config.yaml
num_key_value_heads: 4
hidden_act: "gelu"
norm_place: "pre"
tie_word_embeddings: false
parallel_block: true
final_lr_fraction: 0.1
max_steps: 4809
Each number is 128 + 32 x the weight over its row's rms, rounded and kept within 0 to 255. Layers, rows and columns count from 0. Numbers have three digits each. The size before them is the row's rms in percent of the matrix's.

# layer 2 MLP up, 768x192, rms 0.0557, rows 668-704, columns 0-191
091:042129169075117125128166085128066177130131116104193132152131147105115176114139165152115096168080084141167107125170131105150148071117044092125128145120094134073096073129118107155101179167119108127135106139170168135120130102163096109163135162115196133119065154104137132121118103171135138093086181124157136178098130125116095106117101168113132117164087163078127127061120132158112121165146164098138107136101115169103118110145128074146159132132188179100115128114132060155118148129052113125029127063106132148155136116078106114145162156133181170109121139172134177075152153113155191074
106:152135132120111157148090119081141146196121146224118062088159097088107117117118130141138114136139188113112133122121094096209149186150141131106042111149174115106126086142160100157034127085129136135156093083094116087096189123145127097128126114148125168176131137100130112128146207113132174164121099085100117049162110130137180146055128107096102147131098106109095114205147128115087120141109147145151134152125147193089166136109088156130151148102135129178107127066138090177101176146104138063112152162146133050113062122116110137162125118147114110128171130079098117150100139082137130116
088:128100161145131153086139134169096087179122153124119153129046137124154149110149064179166158156115129154103201157117195037151129140153097080178177151154138118171115131132153112162100184150165103114088145164150149107074086158153106077134155074132113109158156151124085114109108086106131113086164058121090138150088119175107162102105120106143134130114088083107142137115135105112117133120146150123077095148188175105185137115200095135124076138130163131124123123110110164117119172124112130178078046108121169101155055045108095167121098141110131088135161125153125132154130095203139157155
065:100141136155133087141156124109103109122101115178189111107148125116177138115149079141133146158158147154144191137143114090161104111063169091069121169168106126156142095166142115137140141134128051133110162118157140146158111163092102109213141036105148082189149098173105099190134155125188141177093091105111130123090175161138186102122091151134106130118121080178131100092102120067087076109108194093078164122123182155140164122129127120092129152115157078149110177105127147152156163105143165109163210133125151109103151088138123090118149206173116089146132166126091136192128128167161092121
108:112112099161094126117062131144081094153099106118159089134130093131090139182116120097078103056142084196092157067106115088152137130066121149130145205095078138175144153160178088126123175099149098132115124122123134123097092127160199172186131123204109085174112183118084102151160152166118102173121158155061159126154135156106105136151132101115087137144136106107179134099105145084115100106095084129170133154165141172121174111121148148156127143132111136133127101199190157144169092101127118114185162117142215095112141085125067116161128169096155120126178140155177097114103150097098088108
109:094192158076144114135122145132092082099113136081123121093113195104118180153131144158133105153092123132138118155101180111112110161136112080155185167087114132088177111090190194148134128158124139124090098144172218140097143108131176121116121173111091114132145083127112115036135168146112140167101093129135112124150115143131135082125075137081122115154144130165161136096193142088162132144067104199147163136165161132089086153182109140110090103160114173152127073179112128083177154165088120174092100053131122171119112140119054128155176084136146128100084096175111150089145160089158135140
102:123147088104154101094053118167117129168164157140079162137149172102137137113123151178148133120064099171108102114080143135139146154087111147187153118169113110148190172158128077093137133142151123087170133134193117179110170111165152045106109091108122211104131139139064114103196181150137141138142146136103045183109102144118076134123120097060151128178090166097087120131132115158120175138137088094095115132169120127097125061113130120098110139099143125160105123100098122053123170169119164201116061135093106135142069135189134087141142139091128113126120110116123129160069072131136131119
093:163173114146192132117088173133138122132143143110099178137172162112139062131090124110081103199056112156157083154126073102122141176113148123119126123111203090133187110089174104088089154126116073110129149080155157178121112154196131113084126145126139178146136179165168077107098184128135078121100125201126155151128111107102132097178169144097154148171096136132102214212127108103135148108103117128134113100082116153120172140161126130171117146130192162192119121156145133119115163137107138158114136086128161055156101139107141121119057174082104160133102087159128149069109100130111124135
095:156116190133111073080135118160094105145061165140048177139134143106154144099181124122146130162182122142103151125114103080118126178142091122118172129192089155111102082091124128162157105198166115148130103138071138125242108163159156123141111143130120167107162090141106116119152136086173145165073098119097136090155085111147078129097111136124082119153126123125098067103115150148103128165161109138113102092196151128078111104144109122137087115102151208079110132102206079110133137171160170164126101151114136126144124097096152122114179043174196124142145136086106132190125133131151107141
094:086145146085120146142125128187149139124124174135149123129092148092146145144125092140148128202103167169126128153096126083070040112106129088100157148143124137160121151121141105151109109130091148134107121168106091085169141089118160063094129112146139121098124104107108086103136059107129104131123144109112177132079092191111153100099120165112118115204112152194163121114141167156131156187176084175111178148140180161098141071126172158148139104177117124088122106121132099148129103205142096154112128077077163126091102124189155099185161030113125121189128162089078121133089145119071179081
073:170165125104126113122152080127128156126112133096120203163158156102101160144106140151168158086182115136160128136139141115113103131151165116124118184128127123179188153061145130094052184111123125114161107103126089158137108090135080153109112094089089096169150136167163122069111111173101114123134135160084153104142099089127148194083170092147074108138131114145116116083123159104078149099072059175079094115157164091115167122116093131098089125116188061151147096213114151107125183156168131110078115094105154122129081137150046202182117133118118148097153130126073115140081151175143131103
089:112123102122123108128128074158103195128154144105135128175121146123134150103202092146129152103110155115157094087097084148122132191178153085153145143091115149146239155145151162121142083098151054154143134170148123111087109118145207155164113160071109109116172088139190069139114128142135155102129077146192135045140145131119095121081097152158098143162187140143094097150146126083158114113184091085124110134102128112075142074126118120104091156143141140123103174126217129147112096153147139131128112130133083152173088116078147147141105166079145082063121108153102105181107121122131199154
100:158069155115153177133126128146148130132113118104149085128059078080100140144096125101148146159125150171148114186077113117083112129177112139092183189108145096183204103135145091033068148077126099139134131130126172130151114102142163141146124126121085104141104142169153111140111101156179107191082126164072119119149091127101129136126093156120147086128194093104108107100132133135150135113208137127077138117117095116140146153149177150119163079164158110110155149135129162062135153073142134113149128075091102130216140054066150143126114140128140118119144143127141128078151154036200145160
110:123105145109115041052164079130063102127170131116106128094137131088163099080148118179127136158130143132138170135120172108217144102181058170144128143159145171162188120114125161117147125135090124174100156091167149118082124139129140100200086137115124114129115073100149043138093135120040178116125144121096147089122119067129051115196159090182131133074146134127152115161178159100176129083157123156144123156111095130115175088106141105128138089124137116085132122134076131140143102111091149151124134104050139127163145135083150115134108139120142163123107219120166160117151120150168129120
100:105146137082133067099090133158114081167127162174139090094114057116176175117182133133122100101176113129084148140143091142095123169164155108108145170144134138164106111089157146131106133093145120120156122087084110101168123078186149128177103160109132187152111118103145153064136141109165116111124136163063145039195094104091184092112149180172127084171153091089116138169141097112130154126179151114125145065097106185078132086165098091127089089139121079113134093168119141098180170133120137152078151159130163121134158087172094123100123081118168177163128146186099135199084158148119136122
085:128110090172158135185145146153115170133177056151136086157132147164154215135145133120167123171119142092101145156106167158089123095177140101132140141115176101126096046095154102113091161122196122112104117159114126135111132173134112069109168133105138171153128130090113093101107154153131126213131117211030134104109094128088117084094115132167170097196092169182108101156149105090119151170144143104124149069097127129109123105195164169117097136115155125119117082128152111122165130164133159203099129079163105094094094098139087155176124067096100103108094129128116166098106125097094100132
120:088160125086155119107105134171136130164201128105122126112136139140153129141141172137140098093161129208074110103131152166143158085134136092165145194148127134171142091184165140156133169167106115131143132115149123104142111075105060087119111149096104078086100130168130027142135145151086097077129148111103058131147113154106063139096113092111099122170104104149179153064118174138100102129172150146170140127119090095087085119083139110098176086129065146132151057124092155091107211080106181201074152134143112146156144155119112163105108154166085140153164135153127109146128134172156143083
096:125132115092108118139132139158134127217143099117150158164148158101106182153152132171132125186122115057091147158098129159148177116063127119148168150087152107120089091101140159144137142161063073118088173154139191081103127141103115070110179035139094147106142129135171124175102174112141089158137052117105128159075099135148123156140133189157158119160150139125071167114145117144100102155175110110140118127166183153144155127136103167089093173103082180159107108110098095170175175102126205152088105118128102119119081090114158160131135067092108145174146113125057173119120117074143124126
102:128155124092101120146146126145074142143094142126161120159092131136150117219129091108139109154059149106100102208162103109147108149052154080139094190086115118136118152109140185118089138172127123087151115109075156161094145115185086130154076094132086117096160137136122037130118119117154139137119120162181173169124120123128132139124115145067122161163151142153121136149135182076131122198128157079101135117061098063141139118091080135073115193169168101125160128164129190104176069135113037138108155141122103104112120123094086122146123109059118132130124134130121178125089097072086117150
100:141191126129150136110071066163054133105128155102176132197151158190140162154164069116134120129165129113137111114153174108121139060128084102129099142105108146139160119088145177131079169130101141154086112131096155098116117126116177081124134118073118189088145081136107124169113146140099139124095167146125138178106124115123146093111124076089103099110137146103141141148184090083114129117138164108165141180102111128152165121111123140128152135137159152141090138113171176177142158151141075159139177110139184137255162123116144138092070153145251163141131133107122104126072169127107173112
106:131159071141098114084095124150121085206097099129208118150100137149194143185144123112131127113113146089103127166137124092172067112165102126148127125145154134103137068179160163129122114134137124115180116132096191119193150108144127120126115154226135163097191137099104114058146127141144102143144122056134132099135087146130094092152113131116146070143152095125122110084129109097130132126161148177122160121117132133147155113065147171127064168086127093144105138140146132150141132157133137155132167147089156137204150108134210114104147046048154119125153145149159104125084173048128058104
083:110167097140121128173175041164101089110150166110183144112115178062108171147108152129145186079144172157120089091114163173115123134177123152117118181096167164115142143101137156077170120054141132175100175096122164084131148152127173150140093104124128153126176167127118111079128168189085112100105150136141133170169120139132185121122122127140055127160091178130148121066091137152135145102118087113148136106092106158159180154189174124081125177123155142124128100129161135147140098145134164156155149091077117097178131168144088066084121120133124161130193110095115162082059190089110091130
087:078108090141128081149089139157115177140137184124088210089146139102184168109150124113163132180087148112150159102188147093109119193164117175110158160158141152084070073124118124175100116112061103108113075114120146081129144146150100134141151170114171097126114128132103078115109121113128101087104135148109124149179163063052108062178145129164162120077177115149190154130160185087151130151122158147132078153127089134155124097126088124170097085071134170164109164106120137198135147116076092127144151135179137109124184133108176094069080144118116123127118140122134073147137151171182132131
125:117119159106116182121064186150136097155097166130157098096119123102140160110171087175145137154136103157124138154131123096143093134163153104180150111103166143126195140084131168091094150168098098078163095102155126132133097081145119139165136160101106077084086130125135134091107143167129102223102160060079108133139077164134117113137124156088087108181126139148166151071126154106080087132098151151150132166140142174141119045144166146103135119106151159156096107153117165074141175175143188097120122078141162125115086164064124122125194139135138121138105107161113187137035152062075124085
101:118144093123161130141161149139117149128144115122167066159113125106112094143086146146100090152128156127074147181079164097142107133160117089126157178114224125098147090094136100102169175140151143180121125111215133137089133139213180147149145141126097166095175127109079103121147158156135094126113117117098126119094098101123119149138081124112194042179164110086104147155152092153120117127122154139140146097091206143193124139113166150070131192094132119148130125133095133133094128106070166088086121148095127111164126093172079079139156163211115178230124116132113147077113112120114129116
098:102155134069151113169155149116117179141106132115138107105166031095162172127118147113131074169109139181145089068096148144127167116103128132070135101176104139097137151175107173173088195136085103130088115124118166132143149128113137132106058103122156136153131109116127081136097091084185130170068109100173131187153129095117085102155142130135104078204081146118163138095077158111109089217110174079150102118167138086126137126159102112167113115098210138122078115147165134106161155142122082140137159137179095109189151123118151159068091135108131123130109138138121154211143122167129082114
096:114099082123164127149109096119124134183146158162147077125131111055092125117093168138086127085142163113141132162107136107134103125143131142170118135095183113109058045150157089168085145135158184102154107121104121107149211150165152132186103214135125159109111155147121118185148102140112152149119113141096097052132065166149124133101161135130112128148115120113147082137137100148103158201185145194134133086091151145066174155179109083101128111128151147132110159185110072093113152159084172110162102104146149115141133147120129088114139108154100081163103122073118133094053167141094178204
077:090146164136069140184147171132125123120084114137148068098134139083157165108073092139126075099149101120129134132084093049147167114088168126087106118134107127140112112088114065134102157164145196115152145161109161111114119148183079135143119148113124186158133142145141123111128132134124121190081131150143093095061138123133125099110186125120085151117156056104114084210138150137126196163185132149175116116124157156074185154143146117130174134140118182155143142101163152081100115125143117158080099177064139069183095092097083116135117149155171130204135122116113101137065104073168132077
086:106083137106154124084129089190184196133137133074090125119121175100089145153135082131134107149145113125131112164098125134165169142127149142218124118082122092138096095117104228118132115111103112168124156049160128186067168140129138110142178110197099160148124162125101131131124089146182119093054142130146120111068084109134135090127032098175162112137087170129095083087133080173127196168128121072148152142159157083110102133186162125112095077137148108123084139158213163100088117152084145121134144131164144144139106102098144112152122110107146148140142091140074144139132147118125140145
100:150135134078157119163116117148094216146164107092107205099108154141173187092152114157151156136083196069134144158120125132187106089104095098110174122165144149134126131144161124148105119123134200163123108117182136089159136119103134069115158111124131165140112103122142076152119130129114108154151079142067108147105152170127112098111123139064169129162112151119084106107134110081150113165171185133090093090127046095077147132125104140114098121081124128114094123164167071173103135197098161160121103071126126094138072085049092078146169158148139116151133121106158112142183204100151110176
115:146157148080132116138134153180137131176096055151157104199149060163166114124135189192115145140133153098104116121106149083118097156136178077100151135117129099129115025111129131094128131163142113177100177177114130172111155168093152088119149185141112151091096139133137159140153151105044169147102132126054155101098120084124125124178136092095108101206176111158145137191126130096097145160145167101080180062070126140106139115126072054144117093135167150160080125141132115126080131112140162096113090089150166142116068173082134146104129167118159111172154097130139123121105152106130116117
096:080099123112140148181135158166104117185103118158173101086125108126124170135136090112122115087087160129089056150138070131183144114131170156109178143130126126104154136132127074189071146118078100154157114044163153157116208080180132100177149151098092152111139159154111093146150133153120085118134112131126126158149135130110158130160112109108093097184153212183110089175082127132137125149186113107161092082144137195154120137086154089120222121173149131159155132144056131160102093120132136105079150112078160111123121085094154086151140073117114154129148157114116075140078152185095140130
109:151170140101141077114090158098084119164161154101157156104131177094127167145127134125131127139114134137094093126128168126124127141078172123163100088122173123109161098089146117139130161109099087144145034153181134137093128117151161117122128167169097116127133072123126147073170140110113183141108116080160085120142118118139190108160094145101114109173151081124172133078127129074114120154075096107184176143169172101093159140101062098134102134161162121178053172164157105077173163090103115178104145056143159121148097134153153096099166070097132150070090133140116195145113151133236119160
093:103127149106122130153076088131125071078158133074106116118109135066100198107157166141110169200080141085106121108090067226159183102148142135139142166065131129119056109139103139130103124125159154118111133187152156108134075183147148116112120108160114170129125177162107122163124145105146148167061107152130147148136114168116124123147133172167122126142072149140114137109158161085063175161170155132145091090177162164152138134130119148065087176164176216100119095077089100119140146142144186180124116164129107147125094067125134184116132112120127086181134138109152147170171156126139132167
105:148146150101134105158138158129176139124162169115071126069177175129121151102160122168154156125109102128084134173079140122140182188097154097133120114073127117169097181116102148092123169106145112140103165114122108132137140153157132140138182144135110151147124118146077079143058093121128112189112146068133135101113077094119155145106183146126149146103163171116134151071165144112112118117092132128131163166132115175093137114027189086088089126121160141144074121099157116124136153202110148225129086134133171037073033100135170156149118112168155082109148153089089123125100163116100134146
089:153134141173111128092145121099106162119168150102190098157097121119103148153048131141186134102150094143100147157130130117083115160131056114175159116144094126135204133126132165062100135101029096111156139142151077177151161112119162143136085133163135140101185107159138122133175153171110117129118188113149148146150133168128159167108205086085181125161169154099125101058142142115143121103123142108167180142149042160098171147108134080157088110087130147157113138118210170147109158129127109112102084160101163139137113111114122160102102142137083107130148157080142128128031123174122128060
103:142131170099143149153096145164112124140167156145112094146109090129188077131177077145136151117114151140111062201105143135134076123094171164140168119073098140142153117138174106107127142094070123146150113110117141162169142096145153111153121138094141123103143146179156037124157149120065052133069162137154163147104129150139100146154131108073133157153122194153163059144098135146111195222107166090125122115090140188112128116167111130121162142161165142131105105169113150055126091129162211135075108160145188053141107112097137130135137154161158171145116119125067085115083156111124093124
# layer 2 MLP down (transposed), 768x192, rms 0.0399, rows 668-703, columns 0-191
085:186131098187129149130090182128198096130135149147069134092113113134142085143103067111143143100159158120094163127090120136097097182147193187139126096119183136194180163135158133092123099098137144133117146123093089127135122148089178137096107102135073147127176112157103105137132157094108098169162072138083092079180136130123159120141135087121144136093167098158157104211136120113142144073120100169118127116155142094132112150125124189115091125112073085166134113138113178093143128136199132130221137190119126094125116141170162133101105114105089093147129104091124052191105105122107048183
117:103107119142132137120140145182100092051133139077138208168093165167146143150120120119137153109111074139135098143141178150062092056118116112145226129083091155161130175098092122094214134180143110133096151170164156155169066130105118153124114114105129082070125114162128138134112054138124084108154169164151133215096127106091074088184128146149139097133166167152144138046118122138159142113143102104120126099136116089163098123149162083122114133161100130088133123167118157070141106123138121197154092106110143203137189129126148127073130140129138131138081135157134132067147099161122124113
081:139159090139112112164121114093156192075119095138133106133191109132105096141120203069064098071134146115146077112140055204098129103112177160076075115092135121104127128126117124115164062088059158171159109074119116167188189080115156136122109175123131162101129130116143128155133183128124144166063201138166124088163108113139082153171127132108116095161157165152104104161117127147132132142125121136163150100082096149069148122077173112124156104128113121120156125136154095151123081138145124074162193134131075126103185202141170099129178113143126148139080172121128102096129148067126109119
056:158112106093120128131120142141145123144178163085081143161116112139103099142122175124127118100114135087106069109107132159102181167186076179183139113094145111130086163108123127124146099105129176124141086125113099128089161066171154150058121205149100176082133176092136161068123089140047125118204174130142133141155100097116067155152142106139142155164109172080127167156165133208177155149137084148165119143140094090115118144156129137165142116131096168104166077152136117142116100158127106138119025150131122131161098176122136164132129063105130161128129070150165111037131141084110171139
114:141166137091158113125174129116161153105151139132093144112133159124176103089140121167185166190141161058150088200148145143119127120205163119131114068162195094089128088115059161128132087145105146132142155102130141136148134102081063096091134136050139167060143106145184152097092097120148160087113079120182109121099136122134170118116124166135172107142095166160061115159160117189153156170160157137117135106083106083144085143111119121130138103117144148150113168068088124110085145129115154133065094115121051146144100167139194152103148111161082120131097109104067183120127093170140167144
103:150039110165096133126134086136155178152181114171159136148139067143156087107141080100112166136160131128109149079124077153127163106089149161117068094189154126135070139179088087126123133076121106123175150090079050128172110135167067127124124105142166137151129178128137123219130084111184119107122151102139102135086138122127131165165168117148125112109104113125099156172079131161060138118187139088112108144100105115140196089103135112126141165116164089135121200079142136179103103083184119087138161176131139086134135112132204143116111161119113138127161163076148109172084097134092159098
085:126101148184105146192188151119139169114079112131185109136099089159113129130145138091106160125177168098130135141144128165082125093143136069083113129082143105096077090103132180164098124065089178161135124104068145075166110135112104169137158147130143055133154136115198124130052093124124113109097093112149197073170124123118188104106132138183097103098142111155137129091083118100151064155103173154126104090066125121172107194120166115104156114164129107094095145146140148183127114094121093071107186117174129107094150113066136156101201123112157146141138184149108104088151173150135117152
092:117081131102086151145152087136114113127117117168169087132078086135106188143176144166161166060176124102120167123129203159125091095151109112127143150142050165123079146166085129204175106121141198137125107151109113093143140146071106126142133104146108082111134086104102198153163081141140158137131135056131100096116144142144105136101094126157079106105158123136157046056135144169116127172160159133130142149183145113142080118104104122070113107132068096068119132088099137140160094138127112129136113164136103196104135102141127151145233096163140094117151175088124119202157157122141144125
100:124140058104144160190131154102142158128206090126201094127108106160102135148100135156105131092098141134135117129136144166142107079135161140142078126068169103146162185148158136104084157026095127112102172127188104122010165085090106124147140127102144100154118158153145141139090107168072114102191173138141120173118162135096197112166134120121178130086116153102159175141157103122147127089098167105136143186082089135176137166132172139116150142136121077190146126142060167152099112087086098065110152104153155131108117157131101129148115185104085122123106132158154109079141125113125144117
098:148127114159129115118141156098100125133131092128121138129148111189127118115155163122108136041163104091110137099172111165185224150135121151173074102134125133099129129122103144090128156134172116119152114069154196148090118145169094177141131163111107137139128143174132154170129239147129152136118118135152066141183151076142109157164135106127130126055132116073094116125122086107127102077074157087133086099104060089174124179131075102118122158090153153180115149142126180100121171067131145099154109167186114124169131131072088138077141206148109136081138101144179128113163125119170082157
061:109090141153113144121091178102111110126128127135140032101102111158181109119151094100079092155083144148095129119118111135118161113115101126136122075123144146049071097184139105156216069140114118155092143137146171102109149151122160103128149152183143152090109107097115115188141166092165118140108110086179101146113158155120103052191096156106160150122133130110123150165141084164192103167189169107160155164085101141139093131145156118149170144124059170114055162061144130144145088111093122155170142143149099128144128107106198071064196133145137116150112140144159152093171106071107133127
085:153146157161120158142129178104152086105115128131131141093129097125128130154082143100128110125138092159104153158146194134107149090087125176130109088167128105094066087103140115128106219136092169109134129076133118158150126122094054125095151128177133165130097151123086181089151132114130106154118167114073129224114088130132163140206151104118130149105069121113174144084106116172109154150055155171111137131150110157156118188127143120142150102108143125131153047160050124103179128098096132138102142107143210091060130132158106120122178101179130188188158136116130148064138128139122061093
102:103190114128110082116120137108129131137113160128121165112198161141152123124168128160105114087139089084125146089138135115150133131071160115159060062135115140071079150136127164219179126178116163120104112099141081119102137171132112120098131146139151139116144128090123133112121166128068146079171151088173131109082168127169107112164153110129087172140063152163149138181129118132105139145059117128170141133147154157124103078116060105122084158092084144179096097123136108213112106176118122138090114178168143127049103216200119116124129097129119126141130132123122116170107092202051106103
114:126149100127133209204087151132182164123077117131142138144108112158080156152095115092123103085138117101113115127153083136054127134088225095122134091086145092087078091141139097147091125123142115092148098180080084134166132111160149151081152114146131131105142167153111210085163101126216071127123113130164111181153121172130213161047091164108129143175089123109110118103089108149094128160083136120121127107168168156131086155156120154122122151113127133132129117120163116130133143146150101099132104155209135101077100106171105123103206120142134097135152061150080114130081157115107142152
102:163129128154116177182149113093127178089137104096126164168116178161087094135067134144116174154094127119176105107094158110166119097114093125144121082109142113085152159160092136121148120162132134151102134176183157164091136173082107115101157086125097063102141127159101123193142130154087136152111125100166105239062146152168065141157096081096133154091092155165150090087101122137104120153088113134123132201130139087164145158119183163141161168132124163156102136094151100157063106145139133094171086074145113139111100147081154163144138183127067073101123123077149124057168106082127145127
079:128150183076102134072115128107136084137062184108135173113092089085093065113119123141087148102120123155149113127119090107177116164076103143140101123151090134144140210182112163146152104115042134133129109077159154114168116064138115191128098115150123105119121145164124159161146134105147121064106123051214130171141165132167158171175153126099095128091163103080145168103091137161111113086131133162140097187156124137146161136071067081147131127154122154158132154105093153110081137098116106055149114161117148154169152149091173116054159164156156128156148133127128090163145163176152163130
110:150084150175107130144144119085103111084058106137143138154119106120101144095123076138129150150118108058151154150147090126112140156100111175100150075117149127107116111058104118087127086075155146122121150120113124171098130179144188142126117125151149170155139114087117188093146109119187167166138109148115138113127158099130190113176131136140177142079122165103086107192135085140166138134077125112123109109148149129180168124175161120159055194140181095084127178137148109156161045162153069057194073114121140071093111118108153109153227113118148116102088139105133137117078112098111118179
095:125115149162174121131125142105143135025091151119110107115108099148139084103113114080108133076120149187155131103163124123109086130193118155123080112165112135152179178179120101110114115087188166144157122083137069185148123120163155160150085215108170128145125144137082124081177079160133168106114213149149134087181164120100120085126118088096110124108119117122189084149093139104125147108093162138132125121103092091108106113104150091172152083149194079087163130126149152091075068168136062109163139138137160152134168180149099115116170160135144119101099150131202069147139119172118140139
106:127107111160142142121103125105167131117160126142094147110161120118107137061126158145109153101184119156152148050071161150101156106210103167153144058170128132145157095154101078126160124053129125144110117143175113083148108155038179139116183145147154143140092110131135231111143146137093097117121126127089085079151132132118102100149128132177112095105067116089122119095117089168135114058123099159142107146193156159100097131159172116178132074085077147141053123096117076140086175129138200146148115131116156136136125118157194140116157139195150112123128127127141081120173170174158137097
099:108051136113129135156187201107217123158113107137080128052121116078132103104130197145117130148083123135114170135101094135127123204153173153171157101133155125087116135160126069130183088140158136107173134132162113137147161118156079149140116157174147080161138164109142114075152098113173130134146092119129110084145138139114096165177136162155135165148151113158131121095081153160149132154121107149093123079156130146096102112139131112140101113130109100110167114158091092078101123110128173122099075151119081112014087133124114099171228098137051092132136125148092150135189085107159092141
105:120100179082164120163176152115120157066160181132042156111147122106059138078121128178114115152136125178139144107120126150082196135101166155123148144098099128152143205074082102126102115128113132130060159106147061131058125165098168113127145122040143128154077113156149136202123124116113155118101137200108111172149158117141140159115159139136093180131110159106151127176136151159138120132117112100129105108131125154099102133175111079155187077162150181108138141102102106125111111092127129099114069102147129116073095159135052113140120181189103115137128118097103144133145103205127205128
077:129103153112143137082092228099155162149103105133099120124144092197184104110138104118136057186118099103140154157115086095132147101073132112155134089169100103145115096158106122198074134221100110083160098168135098142114103103151101124133135150140126093133110118124156118169129094074192129159145099131141120070097123132116070161161142128107199123100169085121122135181151121121120111171163153154095130155147156137093091068093075131178147100138104121127102163143101116101129173127131116108096115179198145132094107086092149205169166137101140103142081151157141076149197075165132170139
080:187140147096108146088176119091144095115110083159181052169119114164088098132099104141084130097158112113128137160097113158156123040094155070132079099099110117191197182159153131096133133116180142154130172156150115173121129133099154127106120085128094196133138148132124201144174128128144184178144140083161141115097088179188153183086126135117092134145104140102079087137113060165113106110119127092115184110153157111102139152128154140083170172165134086089151085128176112045109103148169144130105103140054127121136109101165074126184159125143160122108140153145115161127119100097082129130
129:152130123121132052146179106104117156050196135092103160153139144148140083133077165085136093061129145119115114099119126152109165106091138126126109171146118102092061106180156109161170098081178123152091149149122146143101175162096098080099127071124110204165147138160132121158134094112102141058173106178183132124105154094104137123149114104148162155098095112127110159180141120148175141144131083087085143082104111085113114195134101110147130141148112092119150131099139115146135106073118101141139127160139107098130149111180127179104124122119095128132164181085139108090228098231195153161
104:143122131128122139123123130113163101129121167115107213087139140135158173115165101121154164132110119115183106105167112175113144156107125159155098066156049108149102169168127155154090061114091106090121137128054147101174116143045086112122110107147163096159093108137171105118104091095134150139128137140197122119169147150133127084130131130116097200100100146203164137097120147098120139136114129129114136145171061137046155130137074108157109073155149131115122119141133131100171129153177091174163146092183126175113116153072176186123110094044155086050130145112122104207163157107141130135
104:139115117178122145084097105138151068116159116151117165145085208160099087131114108140127190098139132078106162166160120117132091163150118131198128143091154096156113111098129088090156058100165146135162110114131096139098116152148133090143180170127105127098139160152122174119176185151084148105194135149075125048115123159136192129117120116116155187031146089126088085175185097145132148063131117155109156154099131144121124149111158152099121141145067111152202155099106115157105096121136163113129090104082145141067115135134090083190153115128130132128142116137150095036112158078129176158
098:143155175119092136127145150142117098077139113112144175125129154178152152147158070133197133157116089123117123089166092143138129136100112103090133128170099145147171207078091161084168140132115091172104160116168131149114061080083101136078153033119127108138126089125144166074129207120132092105144134118155169220117168106100128122148098117125160130106126156133111189125129160138157110061085120063117126150153122122187098097090145163159140165124106143139143071072144188143130121110154094158088135144112113126136125115122124171126113156113153178112158144171113091150212092099149071044
068:145097081136185133086127098131128120147176140121105160144120131171112099152189147107133198135103139124097138127157156191101083159174076120177178144098154139125132131148164174106162109073143079148116115110148090139152136110076175115118148092142121051111137108132100134154112143122133133090184129097108175182161093123107108155129084142126182078153111176139134171024111100118102070077069120111080142146143107118169060085109131140112070124118122099126107096171087108164142134137084163115192134086194117185071134169149170147106158115111089126063119153134117171139181148165099136155
087:140191116159091121163127176077062081111116154174177162145125050132149124099125164118115145106102129111129145118155133131096086129098094107062136142176147167134168157139155054148098158160166143060107110197113149070197093130129124149124076155081151103106142113139159134106144180118064131155198099139098128123175161129117130145134191141086070168124155103118161178184123164088125074098117139173104131108098099165140154123081067141153159183124124145135188101079049096164159121129166131141079112110092134096112125165132094161091154125131104112112099188115160095102126114134134122132
100:097100111185102149089151144100161066102090149145166046151138111095070077158122127102092108113167080203120123093152121146074158168140167163150084113103109128107142123101092134103141127143116061090116145117092137169108122150177132171138090130131139088114141147148108158101138130138126156098089173087172147124147108090128162135145139115177072118101145095109175142156129132165073153100102081133157149158152192160180113116136136077137150148172147137133171126100085173068151117064162117103130125174124142128139188181189153180093170109126114137117133117145108131101059019149108142060
125:115085115191135148143127093088113123082149208116125171075094173084116134129106071063134112128129094150142143125123130170117154101128032158139100092138157136126131223114140134172117149081107126091145098083134110108149085115202091168146101050131161121166169107132114094113109110140224090125138116113193090154142132163140139138086115160167166154067066148105112124040141127146132118119127116132210086201180133129129137146128196158121140170133081117067163132130113127134142137118111115157114180152130092089117159097167121111154116107126103140108102165119129124154145094112121160147
094:137175124129118124086135104104144147060142159107102155151139170107126111145133161169139154170152092136150195101139210117065117147110081065153083093128121137166098124146127138054199124152181160089126166195094111098151057168058141139091110120154150120129106109100130163106128139124141170157111140135130138098110109131134081122109143151133171153078093055074158171076160127130121135126047138144101159164090095102102111110163094147120039141085108111090083118117169128113146167141104118152181102139183126127135132159181121178102149168112133114133116085136112184110176089059166115135
107:104077105157122167164168105184174122091094120163096115136117062146129089103123103144105134160140124097151157125112086133148145138211081131079181157118097144150115186152153130122114106117152148117119197082065125124159139139121101120117140097084162166139129168143120104181094125133163089118124130170095164161141130145095062135105161088102141136081133162132105134188151116196122126099204144123089078128095085126158117106162208153105149126111113122082192071086110142192090095163149140090147096173135122130086148129063114168145097178138133118158156100115150061116120093108040167101
090:138121109170139125113155173127114170189101120165154130131140125191163073139087084115163096059194120206137138140163182063102072174130116123151111077205132104146212139135160129138147136138089101142146116041123107148111182091133125136159148127121141089153159073094133131101141117157125114087185144091135125117127131108139134119123120088101151135127183110084154111154088088162185107093072122110099174167110088129114142121140166097194173083100095057171150170162167148141124090148128095072110132099131155091111174176107122076134170148128117159109132138149126081075083098119121149114
110:107125118141126142108096092128069113115092096114213128197082077150140118134114137103114114100140176122156100075170120141126039053145098154148136150197129125077159097145160109165117067175104147089145101146133148128144097119108135130131093086140159114130122112091171193094177168153104136084145097169134103161154177145142110089138090132125095119163102094145115116182099110129134110143156130127137093106116135068172120139198091141163167130153124102121158121163088131135110128077150128038151146109136097205178218159120087106087177146097086170149109090166176145106160099148152105117
084:129127121083146141176117138167140092137078117134068148102187135127156121104198128124076134152119158105168129106137132140156170097140196157112067140115173132123060135116155096199167116161231137134108120099111187076097102111164110092118167137077129119162092155101123124114074108074161135140141074116101095080105112090133083093166085151160053122094085130156126127194107096150114145159130109136099091114111193115153095104142101149110186144170125107089131119149052103098118107132134130136151177120165110119114126123156146105161171115121190146133114086181109117105226133095130137176